{"n_layer": 20, "n_kv_head": 5, "vocab_size": 4096, "norm": "layernorm", "qk_norm": false, "tie_embeddings": true, "parallel_block": false, "init_std_down": 0.00463, "lr_mult_qkv": 0.5, "lr_mult_o": 1.66, "beta1": 0.95, "batch_tokens": 16384, "doc_mask": false, "train_tokens": 115900000}
Each number is 128 + 24 x the weight over the matrix's rms, rounded and kept within 0 to 255. Layers, rows and columns count from 0.

# layer 5 attention key, 160x160, rms 0.0546, rows 8-16, columns 0-79
[[155 124 217 203 100 140  53 123 118 114 163 152 181 174  65 160 142 110  66  98 110  85 163 122  94 173 131 129  96 147 186 146 121 206 141 158 126 155  96 119 157 156 111 105 181 134  83 133 121  97  96 103 112 126  59  72 145 110 174 138 126 100 191 128 148 151 169 147 108 135 127  96 144 103 116 181 106 142 160 155]
 [131 168 159 118 139 154  64 130 119 175 135 162 100 149 119 156 117 110 159 108 135 139 131 140 141 149 126 107 102 136 174 121 112 170 137 159 132 136 123 143 128  78 130 136 115 118  16 101 144 121 121 146 110 107 143 106 130  70 120 143 128 135 139 144 113 139 163 153 171 145 116 158  74 118 111  98 135 144 117 171]
 [118 143  94  92 122  73 162 125 160 111 106  96 174 118 149 121 153 129 100 141 119 106 122 134 131 147 139 145 149 139 114 149 122 110 141 101 144 120 125 181 136 197 164 132 100 160 250 166 152 114 118 153 113 118 164 131 129 175 132 145 106 145 126 125 111 136 127 121 116 129 148 116 206 157 117 182 104 125 143 145]
 [117 119 173 154 104 135 120 132 124 115 103 115 139 133 108 138  95 102  71 113 100  79 145  99 149 173 120  67 140 145 173 131 169 125 111 147 116 134 136 166 150 127 163 100 153 105  96 125 150 122  72  87 135 125  66  78 131 131 129 152  88 127 162  99 111 116 155 123 114 140 173 110 117  98 125 145 117 112 157 104]
 [130 113 118 175 114  77 126 125 159 142 169 153  85 160 139 137 130 145 128  87 121  92 110 121 107 159 138 155 110 129 165  82  97 137 102 122 137 131  95 136  96 166 102 143 116 119 114 128 142  97  94 158 154 134 107 111 118  90 132 128 146 107 131 149 133 165 111 156 159 144 148 130 142 141 127 130 129 136 107 149]
 [135 119 127 148  88 139  72 109  81 136 142 146  93 123 157 108 134 155 109 136 118 162 127 144 127 137 120  91  90 124 147 133 126 129 130 153 125 147 139  93 159  74  99 152 139 132  13 122 122 159 127 106 109 121 142 133 125  84 118 131 139 122 185 122 104 126 169 135 148 143 118 150  71 138 110  81 115 125 128 146]
 [169 116 210 143 150 160 100 110  88 147 133 148 121 126 126 108 143  93 136 140 122 155 149 144 118 160 111 149 100 146 131 143 117 137 149 167 154 136 124 117 117 107 115 101 133 103  95 135 135 142 106  98 102 142 100 132 120 106 145 137 162 115 152 144  85 157 111 148 127 142 132 139  62 146 156  90 134 114 106 135]
 [125 105 161 135 119 161  86 129  99 112 151 193 110  96 136 135 119  92 156 129 130 158 120 143 110 125 136  99 120 124 154 147 147 160 170 121 147 173  91 118 132  81 134 126  96 117  29 139  98 158 134 104 121  68 131 161 148 102  99 118 131 118 153 153 111 134 151 135 168 164 148 114  75 112 159  84 121  96 111 100]
 [ 80 100 130 126 105 127  77 128 116 145  63 150  91  65 135 146 107 112 137 126 110 170 144 147 165 125 129 115 103  68 178 154 125 123 135 127 126 133 150 114 150  69 104 164 127 123  14 120 128 150 173  82 122  98 108 123 152 110 112 126 168 103 128 132  91 109 138 134 160 154 111 175  57  82  98 103 115 122  96 122]]
# layer 5 attention query, 160x160, rms 0.0583, rows 9-16, columns 0-79
[[103 132 162  88 104 169 111 129  88 160 106 163 151 122  93 117  89 155 114 142 151 113 110 163 127  65 199 129  99 113 119 139 133 162 149 170 139 127 105 143 124 110 140 130 165 153 118 114 127  86  93 141 116 122 163 103 204  99 139 128 135 166 139 109 183 135 132 121 124 125 113 108 154 164 114 131  65 182  79 101]
 [141 134 158 113 141 117 116 104 183 128  92 129  81 184 200 160 125  83 132 104 142 113 157 110 169 117  71  81 130  99 114 140 177 130 127  93 119  87 165  90 106 107 102 118  92 103 180 144 193 198 106 162 182 157 125 176  93 194 121 135 105  89 102 147  88 107 108 156  91  96 178  88 133 133 128 152 144 110  85 151]
 [127 106  96 159 138 128 110  99 109 171 160 121 170 145  79 141 139 127 148 139 126 139 120 128 120 125 146 100 147 161 157  91  73 109 151 134 133 149 135 130 147 157 150 121 122 122 114 105 121 115 158 135 127 145 124  88 124 126 103 105 137 136 146  84 145 199 132  82 123 170 137 152 142 146 177 101 102 124 150 129]
 [102 153 128  93 125 165 102 127 138 146 133 121 132 120 143 129  69 125 136  73 158 136  93 171 165 103 152 101 143 116 109 150 146 149 145 152 149 101 156 157 134 172 116 138 137 147 126 146 166 106 122 117 147 156 108 112 182 130 132 132 117 125 114 138 132 129  84 159 138 132 129 108 130 130  96 146  87 134 114 118]
 [156 142 124 131 114 144 118 127 110 135 126 122 135 121  70 131 131 163 136 194 108 135 136 117  71 141 135 130 102 170 122 141 104 149 158 139 120 186  83 142 141 137 138 108 176 142 127 111  94 134 125 129 101  69 180  85 165 123 126 137 151 155 134 143 120  96 142 142 108 175 130 139 154 141 123 121 109 159 102  90]
 [104 131 163 111 142 181 149 126  97 155 144 111 155  97 122 113 116 130 121 155 142 148 118  98 111 142 192 119  92 138  84 152 141 139 140 130 185 116 111 136  70 160  81 125 159 152 118 130 105 108 137 166 124 116 153 133 169 101 136 117 166 174  98 143 148 131  90 109  92 110 117 141 122 149 134 103 119 146 141 134]
 [136 110 144  85 100 137 137 135 103 145 136 156 139  57  51 149 118 145  91 122 122 184 135 147  76 128 182 119 121 162 156 157 111 118 153 103 110 138 103 135 111  87 108 163 158 146 106 166  97 127 135 109  72  14 182  94 164 118 175 107 112 205 130  96 132  96 134  92 163 115  99 170 123 111  98 152 129 127 163  87]
 [ 94 100 120 119 107 125 152 127 148 130 164  85 116  35  33 169 115 122 106 160 112 156 149 171  47 147 139 177  60 108 115 152 117 143 161 121 102 167  73 130 125  73 135 156 222 167 145 140  79 111 129  94  69  70 185  71 172  96 169  88 160 198 138 144 157 104 228  82 197 165  49 164 177 143 103 178 104 131 116 133]]